config = dict(
    n_head=5,
    n_kv_head=5,
    vocab_size=8192,
    rope_base=3200.0,
    qk_norm=False,
    init_std_qkv=0.0326,
    warmup_steps=235,
    steps=4832,
)
Each number is 128 + 24 x the weight over its row's rms, rounded and kept within 0 to 255. Layers, rows and columns count from 0. Numbers have three digits each. The size before them is the row's rms in percent of the matrix's.

# layer 11 MLP gate, 448x160, rms 0.0561, rows 250-307, columns 80-159
105:136156093096161131129132113119122106132172133181137116153149189132095112136131098118162133085094092105136132187117142126151146127148138134077105135077094135098107125125130138128147139133135118166143155092087122165151078135095133115129159146
093:173113136156138140134134128131172132198124136137153130086099146133144152170129120172116131158173122127135142130104123137095113115129129125123134154133104136129123127121130095198104142098140138131138147158117123111107121134088138116061084135
098:160124154139102124133114171078108153131142140132130072102096141182118086130127111126121137120154141109110095172117160124128115127105128094100101095109111130089113111163115145132128117106142159141134113128124128103136054137131104156158122108
094:145120142120126151107131115185144098161102136134127098100140121157150123131142174120089126163126116134157113081123137125107135105141155111136159154169139074144129173145137121164101091128124155123121106121116111132118156092143111124175132122
096:105129122124100122145141168123120133175101111113129153122149143156106123129134167095093112155130155098168133081101060124098164184121123141088123126114141135132082113156158104120111122150167147140105155106142108129118146121124143129159146123
095:122111164101141148150123095161119173104101152120123140153111142144126160125099114142104102122149156078109167131139154151146119126114119105091139063163133128133111132127117140142161113177137155154116096130139145157137194138158075154130171110
099:132127146128133139111164160156143135146148064135161199137146133151146139151130122139169151107160134153118136140127110150123110152138114147124112133143121158115120136111092129137114132138170119132152133117137152128094108141114082149141139125
093:125139105119144123119145104129131081146142117126138151135119131137161124161088113159132103117171110142081147148126111113092147112119097186127126139108089146132140158136105171084180152110122137150160119110114159141125144155154143156103166157
094:100154148117151141154103117116153134113161156114135118133130113137119131154122111116130089131133168134114146168118178108104150143126137146117148121059132095135114113124105166106122137149118137107108159071121084170142154071120112096138152103
100:133134149114151116133117087153147115138128113144155129137135132109173138124121182141112124139119127136159158173129128172141140201111128124112166144124129127087115163143168120140106089086114117125142100117176135139134110086129118099149130135
089:157086124164162150155137117104133164106146156137150096142105126154117137107148139139109150131119127128083118141061122145099110136184125134075121073137158162117114114117168137098123103134106112077125126166191102106149137144089140137130091143
109:101150105126132167124118146100140164152099145122180133124134137117098129139133085133114110111120088093167149097123093089114125089115072120113130133129122155106087127122118131118117076146109081119134150119166157123105126120119123130112098127
098:128144125126100082122104109122172108094159111092132155108119147148147138133175144121186125136110131091102122104082147142134131108149160112106098109126135167116109151079136111132114157114156120135107149120137126144109155125113088133069114152
097:175151155139141072120099108154133119188139138110155097162113109155138152108167155128148106103104166093127137107115100107115147101151114104112140141149134173131151138154138113109117175109123148083114137129145116166150123126140109109119148138
104:110152109126149148125130108152135142151118136135100158131150116102138148150114080120144122097091158127135125120107165114152148165118119082162148085134119095086089101139117126104159148111149098174112137156111093138116166065108135123135142126
101:105107089149133122159117126205112128101136134153129125081101151117115146100103091136116124116133125074143114109155126151130111123120075156128140079156140130121103149150117145149137162085171133093119131144112174137138111103114105098203137122
097:107138109155131137170134130127135140153163081113101120132170152130106114128135132077161110160119146097186148138146119119148098088112112063139124136109094146146113160104142126141126127087182103176146131114145077175121147071127173137150168121
092:143109144132122184133113141124176166149135173143127152157112141092125129138109091139128099084188138119109109127115156140132095105134158144093118135124111124107112107100129175121135138130130159146138161134119093128127106153168132100119118125
094:085142122122141161137140070112153169111130139144081136143113105084146171163135149090133095088153149128129137156148107095139136149144138161091137144111105119127113107149110081111112132149113116099146123124152134170137099116135116127123137127
106:087112163132168148123123101114094126175143157164149090187135109137112106094122125091137106156061097095173130149128082091118102117133112167152137123123153127111140118087128174107124145142128117130102153169131118119150141095130131154135087110
097:150166127115120107127090139113090102171125128126122173155132082111110118128089117136133091135143152130105154093156124108064143140117109113149133098143086100124115082147071172121150148128155093118118164110123123145159052098119154126116121138
108:130108154101129117174107133058142104163091158137154164126119129125110106096117148106138114110126157168123126107155121180100137069133087131154121145134104154119097150122139151151093129125142113108117108091163162148105130127120108129150157141
104:096140084160138133142164131110147117094139162117146107164148125143111093104139129113116128082103146111112110152137132106099119116111094108129119164108142138113098102101140141122124130154133132103111153102190113133135141137117161103172148180
095:135122123189112100127126166125101083109109172142082144106155100133150152154131172104139144102105134109117156136178119153149148099111082122087103163122131104105142137133106143124128108124143127102136145142159115169129145134132146120157121102
101:128163112134110136076132128115150125111099119140190111120182116102117108107132132084132124095137118135127165143130138081120126157074082106116110144120142110115096145107126155128140118157108182112119127084122112121136110086095124144101122122
105:116120122145136109122123114095122158130131102110121100123131146139082093107144110125138128160110112143124155133109163147146116092069100142109097102146105143139100102119054136126110109160137119093081142148161133135127170129121139147109123113
087:112099143128156104132132125154121117113145108109104125141111094142149147129126162173135071164151103124135137119155112159097127155126099160128141105117139130167187107118171113169134128156142126113131125187135118104168168145135139131121123172
097:136070095140135115133122148105120136130162145174093119156122107129140138129124102152086100128115116123092076166117138139120146172120150128131114097115076144130113103173114128113141138142127129136141130183173113131112148139107106156108131101
095:125148142097136111171112104108101114113124115135105121099097169124133158158080163126106125169097140083096154143096118125149130122124141118169167124116135121138109113099157151151104100128139127127122133159136083131090129084156129124099119150
107:115120159092187146137131119136140145162184103133112129139160144113149180099136135101126084134108134140133116141126121108132115131196129110111191132114151116123118094131073092156120119076134135137105110100150144171133115139093117090104131114
101:110155132105134154105122132122165121102099128068127130125181108100163103076134148071166094122108127109128118122174109180133146114125137167153140113113153136080133151093124098120137128135126094138128143102146100140104116073129118159098150126
098:104119113075136142102086149150112163113123128113120158148130110104159118129135134125147116156097128157111132140132122053135143139161179136159119163116091133117111088124165116114125161107108115151133172108094138141131116130124149154106116087
107:153116086125139119145141147088119170115117149098135150159139102099154136134139117088138137148122150097174114098184131141139100134151118127113133142120089100091143103141065114126122116157142139159131143076143081162081132133123135143123105156
101:147077112130137148104113126181116184161162126099144191112122142095116111114132129134114105167142108124143145136130098102152153138081109132113131128108121145113139143063162152129112127122119129164108141093101125140107171123103165090135134105
098:135144106090189113084122139122154134114161136066097134149127133095127148137109141123154113111094134101118114091169126121151100115125147070147169113138114129104088149105126133136176145168127157119132136151116175130147139123114101102141082138
107:113131133172120155080125140127130141135108118118123136189129135116120130124188167125160113097140126165172168127125106187117130115128118089162143147152128094134090116137119134127158126094127140119099130107173126160114157102125168121082121135
095:112093139147158111128161099166143145151107114127127135135125113116164097085161128116102129140149142182144148095121084123100108115104096164105111124129168153110103138117146134135101161114137148088150169130153114128157142141139120105137110138
103:164175086134150141175134121110103162171146121137123162098132148144124127100136131110177123102076116147135124130140105120121107090167112129115167103179123146107062126132141108130110116122114092156119123066112142157088115118136117145072098160
102:071101114126132159153113092102147114121146139125145137143107131115114122131117101105157136147099101120156136169139192095129112142140134108133130119060060167121109145129157121087121125112133077168105127097124103186144111124093130154131088144
106:087115138111162145163077059146157110126149133139091123148130105094073070108114116096163141131105107155161156103125161126109092145137172140120150138136143113133119157149144125159116104149109151178133127093130147151101168104166180171108182104
098:130150114166164139144089137154112142158181089133113170121155108142128102136134127137114135173120109128140110103135110134117180125101141135109161112144154098110147125103139138125146144138109143135115090124093152116084076143118124142137151148
132:154155146149138125107111151101162120102117128105154140142135128122107120125162166156150100118130152117136152108105062111117103084117116128107168192125129167085146137111122153146113127124166139173109120139155138129109114141118078156132119132
106:123137114085139114144126146128154122145146089145104120123144129152122151149122146145121117145121159120137112094147120127179143142116097131126118119128109125129070122133115120078138139132143128114164119116126104126126137110132087145113132156
103:116178117123142093160166189083114118133143117171139132129111123158134095128130095124152135115129140097085092122106136115111113158138108116159140083069170126113120117161106142105147151147122141153123110120103130135126153097095134124078166140
094:106159133148155156127112121113158139147124131167118147176180165145130152144135105129107120104123126125128144140127148113128151122092127123150105129150122118130118114117162169162113143159104124135147169150146131122107132124114144150145131151
096:130111156096127075103147140186213110115122196126141096108134148106085137146149132120112118061102121107114111141098140125113107109157155103124118109146119172130102119124131140157143123113151136103106138158126155143114117126146118146104073137
095:146123104111141147108150127113144122147138098104120085152111128116142150162102110122163128197105129147141112150143114126101119103116125108043124064129132125114116122130096129107124107154078133121077114144090158122121158134149108088125129138
093:149151126143154129104174140144137125101111141132168187132157134089137114123105155127108116115157161145153127155174096142138144100136108120080124116134085120116140127096098111123139132085167176153114116145158136142117119102110122139123141169
104:129127163138101123090094100131130074111108156130155149148091147064140125105139140112149082110092127146107166188160099158113132115119146143134168102126123129107108152141145153136140133120160153113092163144138127168124129107104109143131135114
105:096169123125153103079135096098101130151126149110114134156181146114107069082137139082123136128099124115160097142143067150114111102124111167124169147117121104131131101138104144122105125095122134124125130137101149145102142097120141140131117167
100:116096131140148113106049156124147131142126140131136122127180127089119118126123085125151141141074140136183093112143103133172116120123097115120117101102124086128169145073166108114123142097129126094142156126150131154163089139140133120139140136
094:104066138158113129161103126129106112192159142145141151159109131157133112109152110126121132065085127139150150129112121102120149117164108135138096138145140098160141180129161158151139129165160157085145128153104111147156075125122095090116099113
097:097141147115145121161073130141101073133137112068129118197147111107141137109122105093147141108131150180134129157144157114140167107128177123150118133141121084086112117132137119124097123127138136139129157131140154138114140096143135140159122085
098:128106118182099099100165101155119121168130152117121142134111123104155121119157142110135088113123124171153164132120103094147126127157105135120113136142107126129108096137127207174095132114123148131135149141144115140144137122131142133117123124
099:073109151143096129116175121122142121140097146111112137093096182123133089126140180130095116137146184119131150134126086144144133163144126116097158173089140144107123105126132125121191121082131113134157122088102092156160172144127119104140127124
092:126120165166167136114122112078135093143149069140101117185158160103129103091121085142156105116105121100142149162152112156134150137115110110140144103137140116106132137133141105126171120162165103151108133126100142139144101138086105152107093100
104:122125145138110093088156117115166131100095108129098131154153166106144138120151156137130147138149119160140159152138139136134081094122120136140158121133104113142131174123122118082121133101151097154113093091098126176198103138104137138097145141
092:169154134149147158132120159138117161120134124155171133136131158169094151118159131128082134117090125098141114090161105151146102119169086128121144174155084143115094128152136122129137117129118128102134098111126089129134106097070107120140145103
# layer 11 MLP up, 448x160, rms 0.0544, rows 250-307, columns 80-159
101:114143187145130075102108134103134124141113093105103157152131100107121144097135107121138111151104105169169117141168110075124134145118141105149138123120163104131120124138112111098134183125101124147125153100142146129102110132187123111120148132
096:161158168116164121128127137151102122139125138162124088107091147120101108100103107135154128148111146164130120125144109115131150075088135107138140095141183119147140125086116115110112154100107120134156130128127106093082114147201117117130145165
094:137105122159142081110180111114157084150124166125097132133158135136102122143150132116094187071122123135101169108137163095099086143158138156149105127122149121090112140128143091126187159122125163117123128100146059124136139138078125108131125153
093:139105147105116117153130120128116138133139094156124126126129070166103133135105157118097174112133127141108102125123122119076123114084114179123090144112153150123132105148128144146087122120087158109157143159171121104137110167162145113094089152
100:124135142118133140169138153098122105141153116109133142129103163085118125140137104113131136116159152138144131206109131099125148113164158146135109201115146129093145079117137107159168109157176106128143164129179145135109193147095111126136120108
094:149132094143121115144141171127145101128111132136138165124111168094135110125109149117130135115152128164165154117105115132066167136133128125163117187139129147118109095119121100148081152107138108106161169135093123121084072132136134099113101121
100:123091117111141125146122156091102135097129148104150139107122130124075105136113125114059091139096068122098097095141132154159139135143146155092116139122105134126145118121156101074150121104110116158140127148173115106184143124137137112132084157
095:117139143131132159142130129082151082153155147148086107138159124154191075147087100134114144119155126161126117138132117123143065122142119096127157164155103111101158130137118159140100142155118123120160154131118133117119116138125125147099098118
105:127136115172091143127124120114111134136099099095143167126123132131156146100133178109111118083128114101167104107110098131129138139137142127124136163147079151144126106160154134115123140119147114142155128166083153135114127175137143170121116129
103:140149149123135155132123144122118184190127093073107157139098147127134127113140150143132103113128140163134172142164109117103109134125126155100117165196098114149123099126164117158110130163124091125079110121119131151121150107138118115130114149
091:105107129131122143138138079125117151106106132144047149085088139097127118157125138134157141146165103098165087151171106138108166114150168120130156123114166129132159104102127117137101116133150112140114121124108133125148158102149156133110161156
098:127133145104151142118138132170150079107120111106133144081192142101096107112130124140101130162129127129142117127148103145116125117107146118159176173119106117160146119128168157119162170136068075150108117121150153133118144129129109136124147137
097:143146142157141125137114133149109114179105094117145107165108156134160140145109137129147169134132170170136126116125135163104113133140083138100121176106085132143148077147123120151107110135092129129176144131150098141126108124160149136164169153
098:136119154130094156119122162168102153116117147098151117124131156094117156135135161099058098132101142116151153118128133110122096143135132108124141121152162104133109148124123123153115123139154205151126114145128112117148104119132133133099138088
104:091143146085141150103095126115107144128106110091127116175108132137134122169116102144165110129116126130148147121148154184189133143092141119139096134130097135138146144127132117132136139119101052176138162118137115151151156100111108150168154133
100:118107148077116152097154142141150095147107129104130123130170119122114111120139157162128161127154116155113067106143107110142128145133129133105126157087148132132143099133175123099151165200151107107101134146155150124155132135183118125136121118
101:081190118166128132094112144128173102127087167100169133155157110107115149123130109134089134097133120130113118136132109091092160118149116130105060141102117141111086102123112133110101167188131138136107146116149104139134125134131103143134076117
093:116151145144150115153159127128130121095131129104119144079098145137157126158121161129166121131088100126134139166095138140119104122137162154124143130114141130120136130114148123104130133136154098128116163179133135127086137129133135137106150095
094:142139150161117156112128089104128177123148093171087132165090091109123147147124121119148111132144135090112119104147156140102178141128147145123159126104094105118129121152136087140150101145101123101141120147123142117189130144131139122083124102
097:121150125149135162119109091159157163130104136138139127123154107126154112102144091176138146156120115134110123122168152122146130122147144144130102137114126125092127104083126124114110111151153116106141148145113137145162112148137130113161149105
096:122159167126143141103117100099118136183147092098120103107127148110118181123135132130081101130126118117088143172131108146174161133123126136152120131136120167107103163121094125138145117095196102159146104134132107124127114131178130138102107116
100:105112124127115116148133149131137174128146171119115120145124148113123137165128165141118121166135162100112160142144101139161134157114150118076166108103138136115134129186113077090142089125079122105129143157098110156117108111121123129156180113
101:118126123157112155102132125142160139076123109121147105132131111124094126136087154099121140102085113083123135101138113107149117135110122150129149108126160090126130169143104132132091166142104135148090146157102204100148133090142127131124102104
107:125100108131134133119167122208107127113104139108092143145151115160115083138039096120084115102115147138119138098134121144150085128132130147125131118116106146149135198151116111146094152123156148158129106138114143127145140106127136168114130139
100:103142128139134110139150096173085127166113099111125111094118139115108104100169128132112112119159128128113106133086139107147134129104114109150145132133127109168157082140134155151119131126137164107161086104151124147128122143139101125154112131
099:113115119123091125156136146138148137120152128129153146119132128109135160106159129109131125137126130152121100107126146093078198124158142168161140145181103127136124145117142164098167096088084139149123165134101136147098136191110122107075107153
092:123158159117139129115126155117115116143097194160156138074108134151117155113154156128130146137121129142097149145149095141105135137146115102127087128158207085113150137130122103135103128143139120142119128108147144127119091151114113107173121165
096:143121167151139133132164094144115106129100114089131103108157121121091161139150109066118107105120142109144170135120131114178122147103158124143125099126117143129151120137108172078161180123100121165159102116099132147134107146123098138111153139
095:123130106103124145097150130112179148129116145165064100138112156165153134119105158112133104073131124101161120173126125132127142169147140109103136176116146147133181125113125135144139134110163133110159106110145107143158154168128100113129151118
106:109138094120127111141129154113097160080149123109117123107159158111103112144122093085122129170121140088129131094106100120141120065149112131120117142124099162121115115085047143122133125166131155125106121114125114131125172145119121127119111128
111:153138125040174135118135143148072141135088134110151097112106175114157131127130169136151121134117125116109126126144145126146172076129079177126130137126154111115131119104154133147124117155114156122167135155096118153128132088085117142127115101
099:098118112152119108137115132134166096182090166164154102166141127121163116097124103177129152118131147166126142136125141131119152108107158107111167114161112098122167114167127120138137130137117122147128118155117145105127137101146120170112139128
103:121101137121105153159150145171144115095099079137110159132080067156127143138113174122125126159128130170162122115107130137108104101120131073152107120127127102119112108124106138123169072148096161151127126106120066120145117092153132142101127132
097:098145132075102141124174130134133152112179105118061124133148129153115092108145127135123154129149142067142117133128104122115126153124123112132118162113150147133097110117129143147107131136137155128103168131123108114136135118203157091160117159
099:171073135135058162155091080135114116126124148118098134160123077113087131107123133152094145142124115096108139130139153125122135091136096132133092109115112141082082112128128159127153105140119158117105153128120142121095154125085119115142155145
104:115105121129050130128080108155126120118136124115129142117123103123152157132109116132113115151147144076117083111112105095176129100140124128157105156140112134166119097096152131122154089127125090132129153141080146130144121125099113098113104143
100:113128103114130114142086149165089118079129150103123170115135124113095153122105105077134096077174152130150155136124153113116154151131102138173153138122113127144126154133133126130115184131140099152122130126133133177083099115144145165124140093
103:139154118135175127080162089141141139125170139132115093093115150084131069089138119108110142114129139143117149113159133144105125121074078129137093127146116177103127114091156125111153130135166206129141146121157117112091140136095106120118167142
101:136146117157155093083109159132117104169147145117155107160154138126157132167169144126138168133097146114101115119042140127163138150158115116132151126142111108143090117130115096138131159100134148127095111123101155136157142129109092112126164151
104:156092105152150113171115173130115139126130127115145124107132140126156139103123108136128125173127161119163109119125141112106130127107134141111167111130108153094134088162143113150135158112150116140176109132143100120103110130143131122152093124
095:149116098120133195132115111140108142185147123104161157160122090191120144170105156115104149153173147126112122127126132101133118122113194176098124123135100109129138122198138160145103144119126135153092116114143132116116106132170144121108112132
105:162139107133130154176143119101143115125145119133125115149153110129128152090122157109133130095136118138148135156145103102158122090163132148170103102099099123086144078119141121147172113122119170113126125150123169130130143112114141112088149134
096:143096115126151177118068104138119099102161130158077128141127134125087134120134127124107111122131146118140129096108135142112119122075107084159122099123156123087131117122160130160131110139108154140113110090129073104190145139116097172081105107
098:158150157169111128125147111186092106118136126117124143125088102117138125129132147163118154136098099143132095118120146094083160124154127159154134133159148145113171104125140108174098104136131159114118168119149130125146124143130117124119108115
099:089139130149150086125095109158130103136173130133140192100094147128139125124147181085099111171124118123118110149164121112049137132142097121100087122136099158101132129138147089119128142108150119127159175133157109159165126097134104179131160094
100:127130132107144172154093086122162079183118189116100077137074122141118115105119160106135119136123121105153137120170115140153116156129214139151152144113085128138141130160177100160074137138127158095135119132116144123119116115145150123170108122
096:169127136135133115176123113095112095099090127122136114133100099125126137131147071133135163099129140143131111130149147153166095135135137116162148146120094120153108146130074155114115167134139074173127138131102114126094092111104086177132124163
102:166115119139151096102137139127127125125114159169129131122150124116171063142082103144166160121136116151104097156126152145142113131170151117132137073139094076136145121121151131160146099104117142170128121142104135124153115144157141119119124165
110:118101132150156129148120141125146081126152139109119181159172168130113116142198104135080119096121111146159112184146144150120125111109125143109127120100115127150124067137124160137101124154134136118124138126140118093133116145176093162162130117
099:131147165121107114169152124099117127146115157099114092132134136151069123115100154145117133070106127119102106116130164124125125105123139107106101061183084156110122153149121132100110129119107141137111112143120099145113146139123157127138168131
103:107121124137157165141104120179130134159176165191134139051127173133137092112143127152105158095115165158122122121135107120093116138133094115098142121179100105126154109090148140150127115134130128132148099195117140121113134120120106124150083125
095:125108169161085133123135132164114095136111115117108124130102077128157128126093151109158125078121137095140158079103118126131141114134170126143134175111160123133135168072130118106139140119132112119137148108158137125160182098150171103162129133
116:106196135128160141103076132159164135123113126148113149079134127129152137139134195110126135128103117118108140149110115089136098144142120139101122101169089132150127110139113111140150133130113113144137124099141096138125155136152144151127126135
100:140109127094125133106172110122065121120111114147141129154100111105175125153157145092125139132093108180118156149118132117144140140151111142079100112122112153085134117129131166120138173122171152136126174122112152138154089148118124140203131149
096:100124150143144125126100154099128087127145078127123135100125137095101119145144167118105136103114078107086103161157140116140142165108099134153099099127138095141154164114137147092095140119144151130104166124115129151153145175172083109068159144
093:152136105157141131156138142128125137123119082102128142135138138128087087133167124164158119123151134134142116135101155094150095185136148109147117140090109093106123107105149115181148139164173113117123138125116126146123144170138128097099166148
095:116118139142119110111135104106115158105098123111054110117127161151148115113133112112132093080190104149135123152114149139136130120156128128220159112113139132149129139139136093110136121133145113128160141112114099142178140150112130125123160125
094:135119127131100180167100145125121150105157097104118136185146127126129127132127104102167119140149159116091111121120145140137163124113127136096139128090106100144114107139117078154153111153130164116104175135152092163146162126151125118134117136
# layer 11 MLP down (transposed), 448x160, rms 0.0766, rows 250-306, columns 80-159
102:132145128128132104107147109074140139082124119123111142187141135135116127099129177139132122134138076123153138126137135138144169153097104157090108140133124119096100115143141159131111119142157129106174107133121127068164101111123119111125150144
096:065138091110115144125113139112090100086153118133163173151153126119140098133119151180090114138148099070118137130127141106160115169146172113082104115102111135179101131158107120104147104151133135115101114148112134050192116136112126165128164142
095:098120148114110118154096134223111159088135110153092126133118156133143129111112163080148116128124136178161113132109104137145134139111125168145167096116145133139124133162116132128104157135132118111158183127105161097104141113144164152096125141
095:135144112157105112141099127090144109096138156115125131127123128096173150143123163144072105138121121106123144172092151137171148144139118088126128135154120088154164087187144133123140119146141105098140107088113146117120134173051152169091103108
103:129134070120134141099136161107147125129103175119151152152183108143128112152112091217143113104111137121112133118146113121125155147097133138124125150150120112146142120134144113133105148144092132084065124151150116113150118131110092136161156118
089:120188171141133109116133126141167102125111093137100122143124101142127112106156130133138099111087159125111188109147105125109111103140095153146144156131169175142116116147123126118141146162124099086092087107152106190118141150129107123117126129
100:104113151106091153127131146135155136141079145156109140136163158105145115115074111079119115159101090135125143127144108139098131131121129120118181115125101102122115121159118140137110127109136108100145124121136141157132108103142176106103099157
097:165142156102127160089162138118132102181116131118139155135145133140102161135113118172103170129094174101132154086139123127125127109136135111106064126148102147073119092114134116128134079101136120138134119108103136093136142119120116149129134118
103:127182087107110117139122126086105122114156101157161139121116147114093148150145158158104111172084146175157147156126130119143154119153143132110144131072125120103115088152106092100116148132170127141101160082135117100134146088127120212142106131
102:144139142133134153097118127097099122115085109162111166113107128116140133146143156062118103100098137126124190128130096147120097150126088096105119133114147121116141132117132139143122126117103079149103123152117112108140163130159142113094101119
093:157127118134164137125132143117132106133134113161185090111159149143124166143143099108115107114125141113104091166115173170156120115155109098094088058147117126142116121149145118121140163104110159106144085170144152180146140132141140122119193115
100:125158086109095110119146087159110134135154103100102150145142089121122125131134137095117128116126137078128099130146133103141159093134083142144174093107123099167119131216124094115150103141126142102136148152134146098151139119100109104127119163
097:115107172150145103168118124126151122141160092147117097124142133119142117121123137092106132165152153135134138120070144096130142115168118116112162106175111150103115125144082117118102138083098139174126192140140144062104129145164121132122136123
096:146114152141164117144139119176185128122154155133151111121123117121158124106122160122117136137114132119122103124129099159094137082107122128059109120131109160122164089142127133085131139118109088141139111101145174139110144153162114117089103154
101:115141117124148143098124122117140126108137140143110142115164110098144129125134093154179090129160137137145139151098116127178130136176156103129148109110115086151091096138154143138128106127101107164084163115181096120134136101113104155190100090
103:102102147148108106169119074099135161134117154148122143121103135181157107099133180130112100169150132126127147108109133157082109136155123122124119140110146135179097146099124097111105109096094120117128096124107102117156107124124153096116097159
102:145146133133114151088122124099149164123110098121111136142171135153122131157128141119081124118140138133138155117157130132144110161080150118117123107056091140158099115160108116139178161091144124168135142128158117082125143120100138150136124123
096:141137124142132094133096127074110167197120112074085122123114074092147136128108145080138152108115104124123141099113141131102127117161152110099141122136123158108146116135133109149128149081137134121098150132140094159097118126144163110112109116
101:113112126134141081131143125088046135113121108130096138127163098150128122128084149099112150098137117092155124125081094125123130101114133157094094133137129135162148093111105118122186142142123117134131104143159145150123165121171114105095156144
098:117167134094126124096132147123164108174122160138163139101131146164127145106128163101160126149147097158139070098149135120087099127110124112122114119104145115183076072161154112134136103112112137130161099116139112151151131111121188118102113144
093:136128111093094150103133159095106121085164147134131134112119124164098154127127167166100078089076171125104161092088092139108119128106107127113132147099148129125117156131117143133111149135126116119156155119126127121139147109143142129119140087
098:138106104117129113085084128093117127112092162101181131103145168108135110144123100123153121157137096156115133143116103123135162115132112124132081139123144097109088127100143158136139130128148159141105140129107129122143136152104170130149158114
101:111143153132144165156135139165102142128083182116161120136141131156134097127124172102153173095130103121110154092095153100155143096142118166120131125145072109147138173133141136136107137117143142126138107161132104134140108117098166143177124136
104:120110115186098094129150130146116063128102113107090102134141110143157131125107127140084144106139153139099149111108120131143130124120117131122141095160074115168143147140162134126118143142118126160103120154141165175119157128174109118133124074
100:153106110128111112162109128171096061107099127159106106146165109097159142124137126103129103146111113146095123114152111073135112135138151128114127102112145105120130104103128137126166169130120150129098097124094076120134124146104133128116124127
100:132173099114119142176102135163103136139130134157094154147079101132126131175135186121101120128087104104114140100135120126103119107107126122138151179114095118139146139129117107104115106120100125066149120137127134108171201107106122141089142111
096:040099122142105080135105092122118082124136055116097102166153098119143086141119081156114116110136105084128141112097167097131120130131151120098138131071116156149109127136117146116150102165121121114135140144122144137138153131173110164158163127
097:070088099157130147153168150107136134143186135161087127131117077102109140141104156166075126135114110157112109121167127167108132109111140153120119119115122107127083131135119099110138143147111135117105077124135117150104142136121217128121115114
096:096118107158109156156154135137058088159142089147081124112117114128137141076104123115153133148086167116122128143122164110107116122127111135125091122157164092144130111144139167148152118131151140099122111118122139152153173140174136157129113111
105:093126099125139156111146145112170164138135135129150142108156136134159070061119097128110098093136123102108102147145126098145110158137101123126119151114140144151055159108141144113170142118135136090101160135091110109150146105100118163120109122
109:137119142060158138074149132143120146129094126101146183099123138088153142103113174084120106119128133123130087118118146167150155123142136154119145150150136165153112103135098117133126132118137155115148167155114152112173092123101138128136103154
102:142148144136155117105127141150136125156113127109158149109148136099101144138146162134124122146126139128101126110104108164119163104123088153107134144108141118187103131109117164127142140111159135107128142123147102121178115127122146073144146130
104:134099148122114111127103160119160118133090111148124135131100108113117132100131098136158140110112132186137143128145114111072150145113168150142140131145153174115088124122153126158100109128099137163116170132102128111115126154138144104111138145
098:129102137145115155106113156174163103150094168146148166092127152136108118160084128126079153116121151100114132159133163133112114193108124150159143154102123095147155123138151117119127147143125127082121171155110129157146144155133171146116094082
101:101094112154120131137121131163131165108113139147121121153161120127178124099121139152139143141145136129105125143104144141127135150156162150135146150156171095092173148099111110127164172147060117116105082171163165146125152147110117118140104158
104:082149101123099182111120138131141146133119144114125154135111092114135139156097148111131111128136110122110130143092129158176151113152149117157109119122095084108172163168101114121174127153111165145157172099123180114136109118127147136084105110
102:113094145140154115126180122156128122148141149142125142107110139130162133087165094096089145176142179134099098116120103117102153110129107124136125146101123091127123107124105109170074129106152138153170158144196112095142146108148132107119167140
104:163162094182132109147138119139150078132096124122150121142139123132113162169114122109175119163170168093097115116126120149159126074135149129148083142118090145099155154148104137135161127140142149074117141120138127165124139116106159097162141110
101:102112116129111123154131118116108157149138160170125110093178106103123090125123145094129073126114097163134165144152117138087113112142080141132141154118162141109107149141160145092106137142155124114145118097121146117106133143131120092141099130
103:204138129142125121108127141109170120151140131142134098127092177130126143135127104092082122164109145149115126117101108148099145115144087111156102111174088127170111100167145144128104116158181113107093134104085155131114143142116111106085089120
095:142138124144135163089132112107140138161106152179157145095114104153134087118095157109109115133117156113119140111107085112120128095144134142115101148086133121130132117123156100126128114123110146131088084155137120174128102139097145101113120129
110:116145131154132120107108125137111123141145118172116116115106137127150134098117146154090114122147189139160125117121102129112104088118124124117166097120118055186154130180147087108114098065143137158192144124123104108121138118131132127146101121
094:105113103135112129065121152136121129149137147167132141125140104126114109120137133169144140128161144148124133108160130140107130124122086132157159132106100127170092102168129092145134105076158138138175124131102154036139134124119104128111144109
098:160159118136122127084093123128147115112133127134153160093215132105121173129108130123101105139128149143146127080112148123121104124101131123107095172086166137124116135093139158087194126128086105141089071120123071104133124138121144151118094122
100:122155122140141117124132130126106115133111133132139140137158179131147180129138112148121118091132149136132127148097137124132137111069135108108120106105132126102126118122118150157099162161104137136137185146135103212148182145124141130145123175
099:102147107139165167097113134077151138132138112121133101163173119125122158140128149146157142136079068137169102143124131140166159144102138085114089106105084117161105146133075140176147123104145086163140120098132108103120146152121078130109147133
095:081141107132155137143121085122122160102130151105085124133114093124142130121150146153077113105157132102116149142133145113108123130132114110193120152153158143140183084117113129098132140122149114164092193134131153170095160155131140124144125101
102:163103144126130139111096097124145133149172101119093101173085115174113133158127128105144116103111138173164102113135161122159154142101127118129138098170116079098147121113135137159124135136119136098125105113080127155140161152194111136144133149
110:077095121124139129123121074127128140124117117084129148104145150111101134138136068120122140101093126195153102110123153111128062109134118140132150148099080125128100098102097154136132124133133132153156139075162127179142156166160119089167114107
101:095138118146147149142134136143130141159156140171132107126140069127132150109144116134146161149121144139174164107135140114125086155126104133117118120135136156104137109196152151071122139093100094135110144137110135134093111129141141103147119093
101:088143120118136113105108115118160149119078143148140115130110185143157116136120129114080127124109104170149121160106082155089116131117104104101125085107159083178124091123124093159128116135095093140124053143163137152117129149108170144155130100
095:116127129154147128184131110066129127143122095066128085107165162150132153119115135158109105106147119126145114114128160097127139118119108123168147146105126098125178087138115098061123154156134114118108131126120191153169125112153123082120131120
115:079151124181122140078139147135165115139158119142083146135127141090130151139114153098141094133133082149128136148121126145181127132112152113133153077140084116140114110125097103142156142141129111167133111131118161142125141141149125139114109120
100:137133082157126143101101125113095125122092101131106178168105139102118102123132092138139139143135109108123085172101145077128123161147142150106088083165103110126074117123100136071085140107100143112143147121114132179123093160171116099129101127
098:106162095116123204119122078133130112146111157157132139109131133132130104082150144062081106140155136115153143141128100153140144133107147126121157153097124074169120129131090140138164138123107102148150102161100092161149116176129143112131107114
095:126089132166152081145085112158133128143119108099119118104143136145124097096125133155134135114105080117141181118147112119163119141071178120144113138148193189138096131078126138112142172125129136139143118112107127107157136134141100186133129126
098:113145118143141135163144098125094137121147148126125149143113101123083135086133129148111107165145106141131106132131121102174139122113160135153123129118053154115135122148140113125172103057134151151098155142119125090142129106146142126126151082